config = dict(
    n_layer=10,
    head_dim=128,
    vocab_size=17192,
    activation='squared_relu',
    norm='rmsnorm',
    norm_place='pre',
    qk_norm=True,
    tie_embeddings='early',
    parallel_block=False,
    extras=['some layers without attention', 'local attention windows', 'shifted keys', 'gated attention', 'value embeddings', 'hashed n-gram embeddings', 'a smear gate', 'short convolutions', 'learned residual scales', 'skips across layers', 'norms scaled by depth', 'capped logits'],
    optimizer='cautious_adamw',
    beta1=0.9,
    decay_shape='exp',
    final_lr_fraction=0.0,
    batch_tokens=65536,
)
Each number is 500 + 25 x the weight over its row's rms, rounded and kept within 0 to 999. Layers, rows and columns count from 0. Numbers have three digits each. The size before them is the row's rms in percent of the matrix's.

# q: layer 6 attention query, 640x640, rms 0.0383, rows 226-255, columns 160-239
# k: layer 6 attention key, 640x640, rms 0.0383, rows 226-255, columns 160-239
# v: layer 6 attention value, 640x640, rms 0.0371, rows 128-179, columns 160-239
# o: layer 6 attention output (transposed), 640x640, rms 0.0227, rows 128-178, columns 160-239
q226 111:483509529511503443498495504497482498474507501543472452495501493462503470492513532503458501523500514476519507438522543530529496493477495541525474466489500471478522485509476458519470500506544549531547528459530511459473509482511494488539520500
k226 121:495510543501522449496485478489476500488521498529472454505507496458497459489520508492463505532474525450507526475518555536535488481483493522569479459504503466498527509492482460507468501510559532517534529446517508450478499475488501487520535507
q227 123:502535503523513527494478466496437512528503455508468457476463481452491503463529496502505505537498568492521491473485518487486492536486487565467506502439478506500510494537482491521500512480524506522526515545528476490563492490518496466508515519
k227 143:500511504511501529498465477494439507532535468503472454473450495465487495468524491533510493547504550482510503481505510480485500524502513560485512491455475527489507486528471514517508510468531518523515486545508477497562484489503500468517515522
q228 118:510526527492530470506506480501519504468531519543503475544480483483476415508487523480519491532513524495484531523489475496517461490543525505548504537528492466536508496496491496514474491522509479512512486497476465512536489478472550534483464483
k228 130:496529504519536478512519488506525485483520514501508488547487495487477430526463528464513496531515520492481529528497477458495459496543513495532488525522505472520494502513487512495484494512501469527500506497488469525550515469498533536487464482
q229 119:513502468518535469504530518558471550536497494513505490519520505482491482531512487492499474557527464499485513507522504497485537501501504468516540494490468519521544479514491509504499505476513463554504559527482509493504477482488514503508505469
k229 132:484482453516539461516510506541462552531507493511488491507524518495500475518534495498493478546507472513466526500522493495478545516502507473517523497477477522507511480506485511510519483475511451562496547538489513506510492473487504512508514472
q230 118:517470520470450456459493463495496481507526494493445498505538513486537495467493538480484482490511477480480526476510448479504522479514506488484450505486495485502474473465516500533479526483511452483499483540509538535521513501502510475523487476
k230 125:511484510461468454481473469497508486506537490526444494525548511496525487477501491476509474487484520512481515516516475491509525472503522469474461485494493482473465487475509499525528521498526452495500464531489515545523521498490513472489487498
q231 124:510520521498493545510529518442448510509464497516514458504503527513505487514517498460479496464483533520473525466516538491510487528505497499469503510507480523491514492495512485573479540473514545526464524485479513526496513463553513483495510485
k231 133:503507535476489538508512516464470514500471513501518473520492509527505485507498504466495499499474520534462516499543542505508501521502495481482510509515463535484508481487501477568483580489520531530448530479481500543484505470555499474491509496
q232 119:477460537534484506485501504484538515496505495493503477534512541506469506509515465493535500506507539484525518513510488521488510519498511464519470520498508490505492496547447511533492516465517505497517502496552485483495502483487509508497507517
k232 136:480470543534481495483483483465532535499499467468515488529526525497467500534543463506516507531503549484520536497508489496496512535481514458514480510494505485511485503536462522539491511487492514486505485515555497478483485459476491521477512525
q233 110:480512490491507474554491506544481501551501490509456491496498523522527499507501489525480526526523550563523479530496491493460483493488543523482523483522508519466470472527516535512525515478482506490484478516528534520492449480505509518491554522
k233 126:480507468492512468541504527560488461577490486506446467483495521510503515506497489510484529523531509558515480511502485475442464511488515551469488517532514512478494475514504567519503512504488514490484474526553534493509452491488508522502509525
q234 125:485479515487490510503476434554502525521493488497444495482505507506480504492512476502470524477501488491519511539522500462503513495517511520495516532495484542484511509547527528507523454463488450523495478503496528501544472474521535503500479526
k234 126:474483507470478505521478427567497545527507499502459511490503490511493501496516481499473509487493499490488490543512507471519527496492500496478514530509461529511497514556519530516533446446478453515509468489489513510513489490506510492486484516
q235 118:485495525530455477533505559531495510497479464477475505458449520504496551489531464489470533463523465520487526536500498474511486526486498495519541523527499501515490462536513540563491491526517473489504516497515552490473471497478440508459494515
k235 141:484481518510463480527514576532489515487466459487476512483432513509524545490519474490486538475518460520499521512510493465501484548478491495495522514526501489518514461534513547565497476513516483489499532491532559497468492493454436498478495516
q236 115:527495521500480520494527518525482489512489515462511517516521456521487493486521471510491474497522490491501525492475539535523488533509483530547515479534507501476504521532452484481516521453508460541523510475462460573509529490521507517499496497
k236 127:530497497494478514496514506547490505510513540455514535522527460536506500490514483512502457501531487498490522525482533518530513515530493516544533481527509507467486526526443472478510507453520476531523499479472468569517536508515518515498486485
q237 125:525529506505508502496488455456527504459527532484430496463525469489527491503487483452529502524546520499519514513490473513520478501503485493511521497468526445504492534495463491479458539491465488495489480470501470491473451483459523496515444476
k237 133:516547514481505507511485473455531499464513525478435501449526486485536507501497483431525474522527514484507526496499472493523486508483486481505519494470513464494508539476469478483493544512479468512477486476499484502489450496477529493531458487
q238 118:509462496480495487525544496486501502486499464501530571491490532511509527484515443532510469483497481519506513532497506505523441508521510498507553475523490525498491514535531500501521437487535455456465493508445439492486458509461492482493488526
k238 128:508481487486492491509522519486464509502486486519526566486504525485485544493504454515488472488508496499513519500494483501517429500502514484514548486532478504499516510562524471513511428477533435458485500515450459489492466508458496497493491527
q239 121:552489515480524494496534505504498548529462501507459478484564508500479521491515528488529496521504451532481511479506478521522493500499514501580468474478518449506546484497494478509517484534482529500473473499454515491528485508515493529509526524
k239 134:535485491481507496511520508511489554534474492511449496500556509524459496489539513473517478498504473550470525501512483519532506474506505493583489467484534476505542493512505487519511491539484503528469460515437502495522490510508488508487518519
q240 117:511548489512527502484522487497528526515497495476507496503451538484542498517526555463517482496508495498516510464505469519529514494466513463487473501490520446518515524502502554507478503502503465529557528532474508511489468510492496512546511513
k240 129:503524475493509506511519486481544516486509533490509491489478536490534484504535556476485496502485493493509507486493455520523533486476502485498466509500519453511497518512476535506482503516522457529539523528479510529495484512483509513545505525
q241 108:448526518502519557493502494488459514525477524489473478518517488487535529489483515445486531520486520520521465511500489571460462536509517519476533524530485474473523441527505513535462543457526521532445506502534525472506494478512503489490495449
k241 121:457508504496516535503483503494478503558489507487464472516519513524511528501496503441511514528495528506539475517493492556461481518510493512476499492542477481489527453510522506540490551476530505504419514489495544469492475493497512492500490482
q242 115:481497501528481484480495519515496501477476514507498506477533504480477534477527536454481488476515512509482502452473523515538477526518478522483487510488576511501541499501493507458524536451464506488527506534487497517508514508506505491480500528
k242 123:467500509506472489453497514504503505487493502523504514485531497477481519487515525464485469492477512493502500489474538515538491493516515489497476512500576498500540514491482495436514527456471498481531526509464499502484518497503509481482508542
q243 123:444470496557508505519516467535508496502552547542533505502494495487481437479509469492502509461498483511516470486490514513496478491510503497497501498493492550456506526493469523501492475479477533516516496487524523496514514519529531517534507485
k243 138:451487500536514494531503490516488498514548541534548499504502478473506447477512462482502518491507495513501490490491512539507474490505503490483508512510490522472505557499480492494515469488478537514493513490496532487529495517516514530518511493
q244 114:533506531516488522536505521525446540514534520496492513487488481537530494528501453496505474488530533495495499526506479479482516516487522470502501464521479477506477516511422536479450495482503479503508508470556527495504536488505514546512531524
k244 130:516489522494475496551496518527449521535525546512492507494473498535511510510502449473480465506506525485495521524535452484491478531464497470487482486516469466490502525501425535507492521487517482504496506488555544495507522494517512527511518534
q245 128:501517499500495533482521501491517492530493519539519517463549544469513430517527504499518505494512525467527509547507472500484492516493505501497439455447528473520490495503495508540538519486449497534478521488528560487485497501525502482542481443
k245 138:508501489526522516479531500491521492514523527520497511461550537477529427495503508492503541471515531475540514528506458488491488516513500509492451459439557462527485505496466501528516525483459503508491521482551566487484510488509497486517482450
q246 124:508511503520477510480488466520508470516507523515508500538476525489476490462542476522557479463512482519485474505513495472510500500531506542473470489498477535504502456508488521486534520531518503484546546486475464498471490513492496506496536484
k246 129:527511501523479511476509472517496476500491516518505506535477547483515480466551476543549484478523505525514466521495496482507487532512512531452461506498483499524512456500474539498550493521531511502524553494483500502490493520479507507499536490
q247 125:487541532487495580456521458499468466542469465501442492496480528486475469506510505492518507482510486467489531499480501510523515536482519504511525480518527497517514536516477479508505505495548483484468500459494524515489473497445516476512480492
k247 134:468528521482519569467530450492472483562470473531447489501485507492486447518529503504520527480509488453485527504491510491537525554486525502509508486492540512528523529524463503513490509497530492481479484471495510526491490486445494474498484482
q248 118:446511493511502540505542492477462475498508513499558538419503501507486505440496473487513511477496446517478481471480521502524480516450474463500515536516494460531493517492482535515506542509500542472509511498492514451507531512480522473460532509
k248 135:472497479510487563509540471462472496520516520491546550431498496498474490439488497479527519485495453509480492459488505507525488518464479463508520546515506465522504506475475551531513555497486547473497523479492516447482555513470530484439524502
q249 117:509472511479509512498497500519498493474566516459517528456520500461520496462485493488484470489496455460470532486497518488531498476498466460457501512527506466541508487501507509498463512484497534491519487484460461494500501461492492480469475463
k249 129:529462514469495531496495492513503524467555499473519545446514497456500491463487489489470467521497481469462523481462525544507490495510503467467505487521521482525507472481538506504456497476483537474543498475471465485503522466486486479466477444
q250 121:500512500491437571478466497506515475477463465506500561489515446469481493539516471521501504490501485495508518493481501495547510521474492468509480505498516515491472502529500510483537522487491480430498447513492533501507459454489474474522491520
k250 129:505515497514448569480475494483498471485460439494485560493510447486497488539512489543480517489523472503492517466478488482532493518478496488504492508491510503474481508538505512504552517492491481455501461539493546509500471460502474488492493512
q251 119:447449473532523473495501509543461541491489506521517539515534489504551498495478491493502530494532443551538469493519498491477463481499516456503484509491495469522531516531509477480522471460509467475482508463501524411454497526492503488525507476
k251 138:454455467526514468493521507523466534483494466503501511481527509505540491519475472478496508491515447542548460486526493487474436491503503454494493485489488464512540520525478501492512490459509458481494499506514532419463501522516490487517514452
q252 118:467489570483503487510474496523457460522520514503549471510441497492484493514557479549536516577504520514463503484516527441518538519493504477533514479505498493486542523509484497515479536482499439484468464477470462473539531509483495523481517474
k252 126:473500568484485484528484498510464461536524516512540474492443470490502461504524507536534506563481498523465516511499525460506526507489486482509498486514495486468555527500472517525515547453503462501443488480477463469535534511460494500483521470
q253 110:479494497479532469525473508523461489537468483508518489506505512520487420517525545552471494528511527527460488493529478491492448480487498500483508472539469502466505492551505508506502475429486507510463518493505556533492516442533495535506494554
k253 121:491502494500518470506481505538477476527487483493524498498510519524485418518511527541494497520532500541458490514498451485489464496511504515496515461545480504466480490543492507501499457425515476524458516505514556537482515441550502542506484544
q254 118:467496530536495491485494524482493510504518502488499512442489554471509508522512500488485524454461504469447483478519548549507515529486481513517467546495496541470521483482511491501481532505504537465547544513500495487445459474472497499497475547
k254 131:468508547525489504475499535505506516503529511460491530465495548463525513505476513487497510465452532479480496512516546541507496517485499516501485537507485528471524493488499484483483537489512533481530521541497485487454469473477507501494488539
q255 110:520482524512505466486490493486507455503503490516556474506519536488462548522503504495524472498507482496487519482507534501461468475463474469491513495523478482475470462537464510552502510563480525467540506460467527506532560488517491476473462489
k255 120:516475530524490471499481482470512486489491489479547487517512498470497533522504489504504500480501485505460498495475547495481468501489491469483530475546491497485460452553466506553508520541479498496529510465481529494518545484519483477485515475
v128 110:498483489501486489502499531513484473512564533501496538436497496524455524531507510526533464548493491468486506521521444527465497494560488462536506506492458470485506463485479466509527507526506531504496525475451487485544463526466541520510515498
o128 097:497481521470509497512487485509466498504503513504524478483503521527488495548518487462497469509480523531496489477519491516478466450530517509496511514529492509492461500512551526483504506489525551502486507486493484511519469506546498518496491472
v129 111:526467475505464510509450541479502524449493517474484533519501518519538490495523519504459493482494502476542479501518500596523441512463485552496501491515490532443484470506526482471520519476489531534540523495545517474538447496550476475497519490
o129 099:544503541510481509507499553533538523484465562423481509505538454541502523451510465520471501512475461505499507547501487547529483490496497539481531531523518491489526515542520495517526512535467479529528466461489536490496479443505508475492493497
v130 094:499528525528504512487507542484450499499471485551528496490497494480528461486514463503516536482477506538515503495490564496501540517489528509516485513531487521514500512485507481501499481490535516479486476425466518477525516530498532485525497526
o130 097:456488476523513475464466504511509508523488510497515484534485517490511544501464493516524461462511524523546509504507533530516483514507475484512485468491479499533510525497532521514533477517537496495501559530472505462489538519465552527472512497
v131 095:527511515499513521458533520503507523521496522507518478486483490496474474488514473497516468500541493508455493447466533428601542496518469532473515537509502495531485542510545517511509496491478493527476525519473448487471477514477493463486513506
o131 100:519545509529506467483477519506520520472503505496500509541502530494483484507519495497489512528460476491520558487492487472538498493505497463498478551492489492539469499495573499520482531499492442443516512470521525505507469514453483503489498481
v132 104:450495502511446498564524475488476481467501487548480511553477506499487515511509541491507506497455532520516543529527500467509462516456545472539554529502487479515496492482532530491495500498543473477489476510498534544470524494521501480491539520
o132 101:502519480471474522530494506503492491475515498489494473532516513512512522451542462549535478537470490517472512487491524464475497538460500500571532521517551529506511500506445512523522471502507476503484483481471458529510499506464523464485487524
v133 108:513429502458476479519505488510526503494518494469526587480534488513530551495450502506465514485532428488519520495507501471522558523511516515562504526531532516486470505544487520500495510523492534437548481493438495519480495485481513532505495526
o133 100:499483476478529470481494502497539527498493506524490488483482490502479489479486508446492520499497500469502510487493503498530519511452521549530541522483488530501501573515509514508486509504489554482518487506503479475517489481540499541516513514
v134 121:473493487422533464535503481456509533521486539504475466496542519543520467482501525484489514498523529535549480518489490502462505517545523536510480504504502477514513528521465502503509490528508508510476511525537521503518475487513484513498522529
o134 103:506476532495531475485486469496512504545513491501474503482498528513487491504523493463507499505491473466550484508487526518504538511512489508460472480511487485508476498512480527481515532493475477530547484516496521528500488490466502517500529515
v135 099:522529525477528502488495465491492546475526488529518474527526478500498476493509477491509556512479510507508484443511504531477501461508499507521475463524463467551556498471491496505478508521518478482491505492501554526481463503498482486515552491
o135 102:519493496484515470512478495519469542490503502573491513452512542512489494487493541518507501489513515490490508475494511518523448488505514466506486495515505452524519498508458488503478457499508496489454514489498541516466463490475525508498505462
v136 102:475473464493461501492506558503479497482493516485503474481499493498496506477454486509513473529486446476504506454474508513535473465529505504471522506536504513458470466484506492489523490480474520488551505483485488504477520487468497507454523503
o136 106:485462515520472533514501548494506456501496523526511461490491515510450501479498464504482529500505528514520511526459460501467502512532505500492484513493503479499492528502516499524516551512456515498519472490506506481480477497517495505519470505
v137 104:482534530530488546467514431508506513514520478532501487522488538523520467509536510529489464511486524509503497518516455472487483512462550481476548510430454465510528488504496473492515468466505547498482491486536513513566494533491513494514482446
o137 096:496494502475468515526488463508527512521515507495471486521442511548457495540531506514529517503510464497524481513534501496505486482475459470479497503488472524503488470487520518493481485568487503501454451519453530524514506497461468494510533468
v138 099:487511527525494540493515510474474519510447507537505469474509505521529476459535483501469543506454500485563506527503527519524471476469514508518503478525488547488465506468546494497496485529532545525489464487498521480517496529528517478497510497
o138 093:500469507520495467525515515492488468490488495524509521503537470503520493511506528557490544460477482522466499486510523504531482510493488511498513517546502532508444548515529497486482506513467475501533501503511503479510524481520513511495529516
v139 105:513441483499508475511496495526477468474510513486461527501469477498519492474497539539483547482478504471554499461480533485463484485512478522493525502585479512440537504474491503514484479500539493486563493455502491467503525471491520507518517500
o139 097:496480498536499468502518480524503489488500457524470516476458500463488453463525521500507530510474523498521435478476547484448523504495531462518479524534505490500530507470514491478515487511543543453558482501496536515493489503518477502514517543
v140 105:472482472539481494531511487509500452511537532522499473483473537482483533491472499504503493528476512511517505528480446486464482509510524463519515469556503512545503516499521502507493481479519514491515510506533512501481530500497487518516490487
o140 101:509518519457513491492523505466525486520534516505484530547511495516510522481517478465477517514489464517477468512486479478477480500456520479523476454514499503458515529486490494475497479510468527506523519480520491478479521507491474534473484475
v141 110:488550537502531492462497488485466518492485483558488470524467473502472473507501436474504488519490525525475499485534465501465483505502491465516518502494453513462487501516518525512499525511479495509487531524515504499519495475491461472484479500
o141 102:477493521526534526501490500505475503493475515498512500539518526509497491494452490463536499489475508510490537506497511491499512486497493507501506482477470511508483489521474512477423510492447492519481520519491488499521523461488511511462492480
v142 116:487451439510468490500504506529507495479532506506476482516511493559522537507439517523471509587474478499543500504513524514465454487497516539540473463475501482478465499501506496437490479489494549438562466491546501517505490502459501522476505497
o142 096:461506537494503494544531498494480505484500471529552521493520538513473480561469500471486462526529515533545465536557496464553513508502514500503505479466528545508474523478515519489512480496509469475519521526446488457496499515511525460483489503
v143 107:458530469517492490506523469528554495486556488499507515536508510524549517478492464479505497506520514520520521472495505503485506518550490491476489519505547476531470515538483526489496545500515484494514533529529547525504503500471465513467520507
o143 096:546500525507555514496525470456540472531543462507535510482484512572503445476510491494481502517480527506500472459449457502454547497474448484501511505508476487515503487481505488508514529481533499476500484507510517471509526472461484498525470489
v144 098:523508487509467510514540464475501527515514536479484555497494505480543508506479487505497551467528495518479499512475518487547487473529518512467456521486468444457500486486509497511505500514484511486498526452506480514479535551475533495500505501
o144 096:536538518494494501522469486494547484534537539487491534481486473524481513552480520517516522544489477495505448483515534492495506536528479526558540483500483499497510532479502501579526535504508524492512499502472512516505478497524505476503461465
v145 095:469545521490464469549525436513523470472512457506471509534499480468492512493504483482501488482498477550496518534520516446504555487513537470492502543456504473520424500525487551506488496502515497491515527542513486513518468524525488477471510508
o145 097:514504485531518511478509479488502512469480486462534551559498526536443500471509502544488482501468467503524459498518512495519496490477526518481522502477480480490547484507498533524485544456476519478551498544483467533510500477466505517502542438
v146 111:435510516538507511514538470476495480515455490498513485505498462505508474447540463490463561517484504496566506459491475479506508514481509503492498480495504506520501502495519531488510507474501508518478490543512509461547469474568466510507486522
o146 097:500515503515492461556547470472545450504528522495498520502486468493511473477515454524518502492507513503515483508469501486509554493468494518479520488450477478482485538509489521472540522477462503513512491517549535526493496517504490510466527505
v147 101:478504529465509510499495486455485510495540491528518472481488507467536494508503493500515512478485497535532505482497499514546520511537539513514470516504497469555513575515470505502497501490516493519470511530506521496487504500503489504517504496
o147 101:528548494469528503500476511513514498456502523522457501480482468462534504520494496498525528523492480536472494519470516504505480509505536508498492497567504497528496497559449485505517532499521495485503517487537481505489525497487473496492482469
v148 112:529557475458450517480464447502455502504485539499509518482519502503517478580502499510483508503506515493466501542510516513502523511500498465481493468485461496469495497486511443490531501530519522502459528494542510476533475551470523506512523478
o148 092:499504442509462504479530510476498498511442482504436481515522496528471496461492512459506473494539473514503494506512512464484466483530488497485489474509463527514483500521532499525534496550506539527460482511498508464492482507472494503478517491
v149 101:460499420451488490524512509516511473487464507490484496519506515548545511461488505515497477551482481491536512507519500517511437508555498542483525495556471518441502470493462526492527473494532470480503486491485500473530491494485471507501525490
o149 102:513522460525498540503544453547522492505473505439553495526459557518505509459474499508446440502494502506513520496533494497497519485532462490477525510551522514484529470526508495520514486515495493490540461478470485527510501459503487498460511487
v150 106:503538549493519489501509504493516498523480482496517489499527524526532454517554520515490502496505449484495513517506511469508556525475531489485522508517493524567469549480491539523517502516493500560497487479473497499512474472504527508496496435
o150 102:490488517508561488477511502490524503491476505492467514537504562518506459524538532491514502501473510471498558487515477507529486517470492510455488519532434517495502517567508532501502521525506469535527521495542491523497505511471459517472474510
v151 100:481500512458499473514464470480488475499504528503478522449503515509504528543520523518512476500514478501473476551491483515482475516517508535441518478465492478484471505507453485489469531524515497529522550499535514509466508485490510501497523489
o151 099:497504551516537477465541491483500505510485492524507484436517551543488466463511468508518513493545505492521497533488507450496508505529516524481494485476481509509486439492478493475487433496498472462501483474531510473446489478469561480478497469
v152 118:478552510471478512536498489502492488447479527490481523531479480492487525541484514482521513523487533514507530545514480512520476533514532478466485526504480478513499480491503539475513508515506474485463508461528517538479497524503485522536519471
o152 099:498508480475477507502503511505491493457464514451492480507495509534511533513495492547472482539516529507508540545541534523505479507521535486504472487513545507460530523425427527514482493479506524542490472510519458509508491517501514483524503480
v153 110:494469504541518504510472529504475500502508465508523504484485460504494511494466529507489488483502493482522498465509497493447503466494481460523516508485479503461553452475473513512523513462540489474535498526471498462514510512502546491472493473
o153 095:449499475485519512515532469529512504497449533514485491488497503494452483511527490488514493543529521539506520535545465441529503513508512490489531454521478542507513472514499560491523535509504512503498507480481490483468492538489472528502518512
v154 104:540512516481491526446483504483525497533495500468561556467523491470519473493522491506517493457532502489452491472511513503481562526473485451489463459480526502506527539472479449498518512501478504514489510529508484515493534536472532504459458534
o154 099:491522496501480528499541483480488521495475496467510476547496475486494512453510550486504534477541498511519491459461474501505465522473503474470494481496503509482539521456518544511524481449477525524487514524511520518506509523503496484532510505
v155 105:531511454508477501491543504474501508515471469514493473524492496488504522465534454501511508569493523510521469501498514554487449522515490527527529463508497493520514483514485474480539503510530530465477487448502514496504497519489468507490486494
o155 090:505477446518492524473532456500483497485490489509469502549496517444509499467558509492502497483490541538512505563532495528459456510531499526517511514491485478515463498555505514468535474508535487501484493503484509489507501512458456536526506519
v156 107:494548520502497568500512496472466517485513473526507508467491500460508506523532490494488517469523502529516484549516523501523525502487539512456523529503519554515474548493529535482504491492484486488490491510527459467512484478544518503547502485
o156 098:532457508454515503467509503486498518495465505552490502507550516466536526538530495505497525456524507496514518520535518532510497517491523477470482477511490500482553510527479495524495496520457503521517457504515483535517500506491493494513485473
v157 109:499495447518468481542509498531513479523503501518494487454461482531523562515484436520480498525521517509542489511511520501470490497537502488538474489476507462516468492479522490516514518522530519488499485473513542479514457522477495496469509521
o157 093:535494533494484505522483512464497479524523510495477527482492526531540490504484489512473454507473504467503448515466472499504487457536499486480503522496491521480443494491517516502519525513492508516446510545492460503488514515514494463476523499
v158 120:502500510470518488507488473476521496541500519486473505478566555561522483541525516523497522541508494503486495523516471519453477490494515486460532518525475500468493482502479514493505464539468543478490489475495512561548485507477488519505519483
o158 095:495476451512513497522464513513544492539469463498477505490496497523478533514510534512494542521532509507549455488477506523493493486498505512479539480521475561470522497486480463487487512497469551512512454477482510500546502470531461474496512492
v159 116:457521521446508496512512496515497505484519494497504481535526508499516463509483487510494521483500515539529529501491480496496474521531551508499462520536479468507485494500502538505469498510465484481523493542502502566492524507507503492525529499
o159 096:529536486501513520458521492448489484514476478547523507508528513536480516559479518535506498501505527494498526526498527492495521504524510490501495525493537482522508498467496540564477527531499515484529492508494527475532515497467488507458483499
v160 107:443474484461491471516481522495523490502523506503522526500471515530511546524449477496504493531494459532525542494537533530486507503545514526468499502505547481475467531533499536502506509496565450439519511471561541535432535490477488508468518513
o160 099:498487514483527513466501490449524477506538490490481485488468500538511524515517525522538468531462520496460542490529485520473496472534505511457473510506507524481508537450513509524513489485540493479501462551487525515532560494444490474479455488
v161 107:458505500443514538481514518444466514559500527513485517446561517546558479525469466511473517487514481504508520492522510526485508525507545513519501500468518506497488549505481498510518462545513553464445484529528507507513506544480498503515535508
o161 104:537486469518469524503509530516496498530496513514513480477517493552499515550460522510481519479526469489471457471476506534534495531520489511490511507485495523514478504492512491479493509566475522536524500475502502481572525544500445542499555492
v162 110:497507523501471521516497520526516489521485505512479454520477497493485479465521459490522449510482487481520507506504541524481501538519491466492502486455534492506492474521502499511523470488502484512534498496496498460492482462477492474493461492
o162 102:487537492487499483523465454559551461503476502472480517507494543511493452493546508524484455527460508480519533496518529495509497514498485497489506494433490511536513491522467525513527483530471453546515509472535475506509529492511474462499513524
v163 114:509479500452502533492519482491511513493482517486509465485499495487463521491461509523478482502524509519489498500470493459524450531498496499496451508511529476494477533507500504510493469512501528512494505490537461557501510528437464508482507508
o163 099:498473500458506533499530470485504529511493520510476465530481508470499572460513502547526502528517526502508550505503479510521510553483524513535473480509508518507492515476497561492434475482484483475515468526475503537522512505470481466515478525
v164 109:528475542523529510497503509467464510519481502496524501494475491444453474517535525481521510471490494481480497493497412507521486519463490496499563524502487527495538499531505512520482500479508434501492509477493489459514491464505475473529489458
o164 095:526489514471553544537508515489482464498502534439511535520524492512497485515515508488558518527460506469512537586517471451472508551474495465530513472506484525534505491533453510476488496467516520520499516516472552538486499466497475486496497500
v165 103:505488461474494459543495493554514480479512501485519498530497526522477546489525473490539438516531497489491539506503526496489478468505478493477473476474525493505486481520494505482506494501498510511520502504534481546473497491477482513488512507
o165 090:505468459520558465498494512539479505510492476463537520497494567501454498487494520538514464517483472513478564478513492521436486466518549535476510499499512545474531473500466510532524484445502498465496497517514475517493487469496507525518501464
v166 099:454517501504470524475499458519484486492523534488526511529492454479522436499470496498503495460490565503483552519479483470545507501521502493500548512480495465505526519485525498505472516545479469479465554549473499523461528527484486479514526470
o166 100:519484489519522525511439495453498484471505506500471473454526498542513494489498518481521529490508516554485541455468494472533486474506434535516519505477472456490515525534505490489475485521533530508529523517521521488491505514499469488506495525
v167 105:505497518492482458494444483514551439482531493486493535474524501497489544511502522535502447519495488509476499526495536487513510513509506502526454453488529464538465470476468484520515551504459464541486497480474486518485531499503469523499486532
o167 102:462495507561549459500441522526529500513496469503520492486488475521466494511499506547514509483466459484448520519488483482523456491513535491498470491513531489490524517489476473528543491486467483492454449505539473474497498517506529513524493513
v168 115:521472485494531466502531481476477527513451485507496466451511508492505487466494527508520525514481476504477471470483445572490448497508516522503495526526458541456507493514522492500510500478522529508492485483498510490513508500466487485492518525
o168 105:471475464542508497516470534530533508565466547475509489465509478480523492490535458470490514515523454506455483480499472521535481479477474470525497491488501517525514485472511498516501502475476469494507470509489507505478500468508520467506524536
v169 122:497529551548517530434508491470499499548467509491485501472499499463507475499551515493507493485487489471504506503505519513505548498475502527470562555496555531485530528479517509510504475502511500508446522482471535496496473488519525485503503502
o169 095:493497516516485469499503543494567507523488490474485511483462507506520509490479482509500481470538506463487477464527503487534489498493495477490563502485517523491510483471523453510539474490518478528495566499488505554515498482523524534503553503
v170 095:478480522496496495552491546563488463472528505488484539498478527512547523519471509498493484478496452487506504534506522478535493491542526506516526500502487521500472492558496465496518502518515515518494501499482481518487517482519493519494525503
o170 097:526542485532465482500482467524497500508479489517467456489515518462534467524493546505455508483460498527490519527497540478492497479519534522526492484493482525522521505472501472509518509500495486486531462469507472525484477479513501513454487489
v171 100:538568493537492507504508522497507498494486450510543482535477494509515502461494462502503502508506496478501505503481510488517498507531469498500488498505528493555460540502513513479508516455525469522486486513512548508500509526529507500494441525
o171 105:548525491513528506501444525513488503517490506484482441566531517482509488496475454529467498481447502453486501525482437521535493522506476529501488520525495462492509527462492508507556512510531474471474501491493539486529531471494468475490469504
v172 108:528480463491490503497464475483493517483542505525509533543540470535510479527480494505508528506487513488483473472531481558464483492459491464524479451482437427465510486471491470538499534497484479490513529491501519442490490506511542507459501537
o172 094:494484487524481519504515503507513488469504482521542498423473460532492485496492498505510496484556486514493491508516429508492505461484498500477499486494487476504493498505439478463514500502534464539491539490489519457492469531486476478496520575
v173 106:530550493580477521501490541491523472493475494512491499483471473479512493486518455463493498462516479489525509519514532471509501552555488561529491444460507523497503521515500493497527517505532518518472522498535501474500478499548474499487521534
o173 099:542495522502486504484521519477527471486469489532498451461493507492511473517480500499502525461478441478498511491519494463475495503526514493502448487486499526486502490485491470493524523503470574502494534474540473513538486529539498504477556495
v174 112:533477455546501483492500535464508517533493482504477477491510499486479489455524513504494499491461506461479474515481506546521462544513498514501531491458486517466497465453511491501551495464495517504510482494484497476496467504498498492518523531
o174 101:479466467507515462529513491544541496500493528510512505495497510485471480549474520468508492497519475504464474514533502554533467512501497521529467513465467518535497491493495468481536512495484434497505489503508520483483487531516529459493519528
v175 112:463526527524510531522483505530509472485521487497536508504423495509500506520474487475493503515507509483548533525511495457510516517542541502468538564491552507485495527508506498498518515499503454507459501481492516497437481492524453516502476509
o175 097:483528503490537515514472498534472518504480517479499484534472487485532493522473534501512467498460502443495527471517458488478470463502507478500495506470483484472479473480499452516493517461468500497456488501514496464467521537523533547517501521
v176 108:536523474504513463490495492519547462476489522475563501563510513485522487515482516512494481519508480519444512527494507485537532507478509526532476447553536516582527471503488480533477499507474444467521456536502455523501530520473486495486498461
o176 100:536476421475540527454524500460485540476482506474532486567493446470522467516543508527517521522473495510505512492503488528520524470476492485567497481485511475483461478462494475516520493483501488522495470521499534471517525520518489477473542466
v177 096:465491519484484510501479524539497469539493527497518496509497474537519489463518493520517440475498461461544516495487498471479508481534475491521530508508506499529475506558479530506521512513506525475538512518447482495529453517514488515470485501
o177 083:453493495535474492493498471510509483524487486521523479542498513508468497508474537509477493551505508497495524497490470516494516522504494510476515500504475514499505509549481486476542510516479479472496510552480518465475506495527436509500509466
v178 099:452496481496481497517483494465495484462481497506504492534523455453481500502552481494483552503476511550487467496497491523523495492489526562498480493543479537458540468499501514513502499520536501478468471518492462553481510495528536515517488553
o178 097:506515496537528474514492491506465516470472487558504560527529486464496524526479498482493497515524540501493514511492534490499469518520487516517484515531481508491479493497484520539542490478500526524471429512522432515504535513551519509468488468
v179 116:489533485515483506528499475459510499475535475514491494567512474482502502506450480467512526485475524538475496528494469556481454522490543540491528550472470459445484504492491528470494494515533491450502512535511506541462517497511521509533500490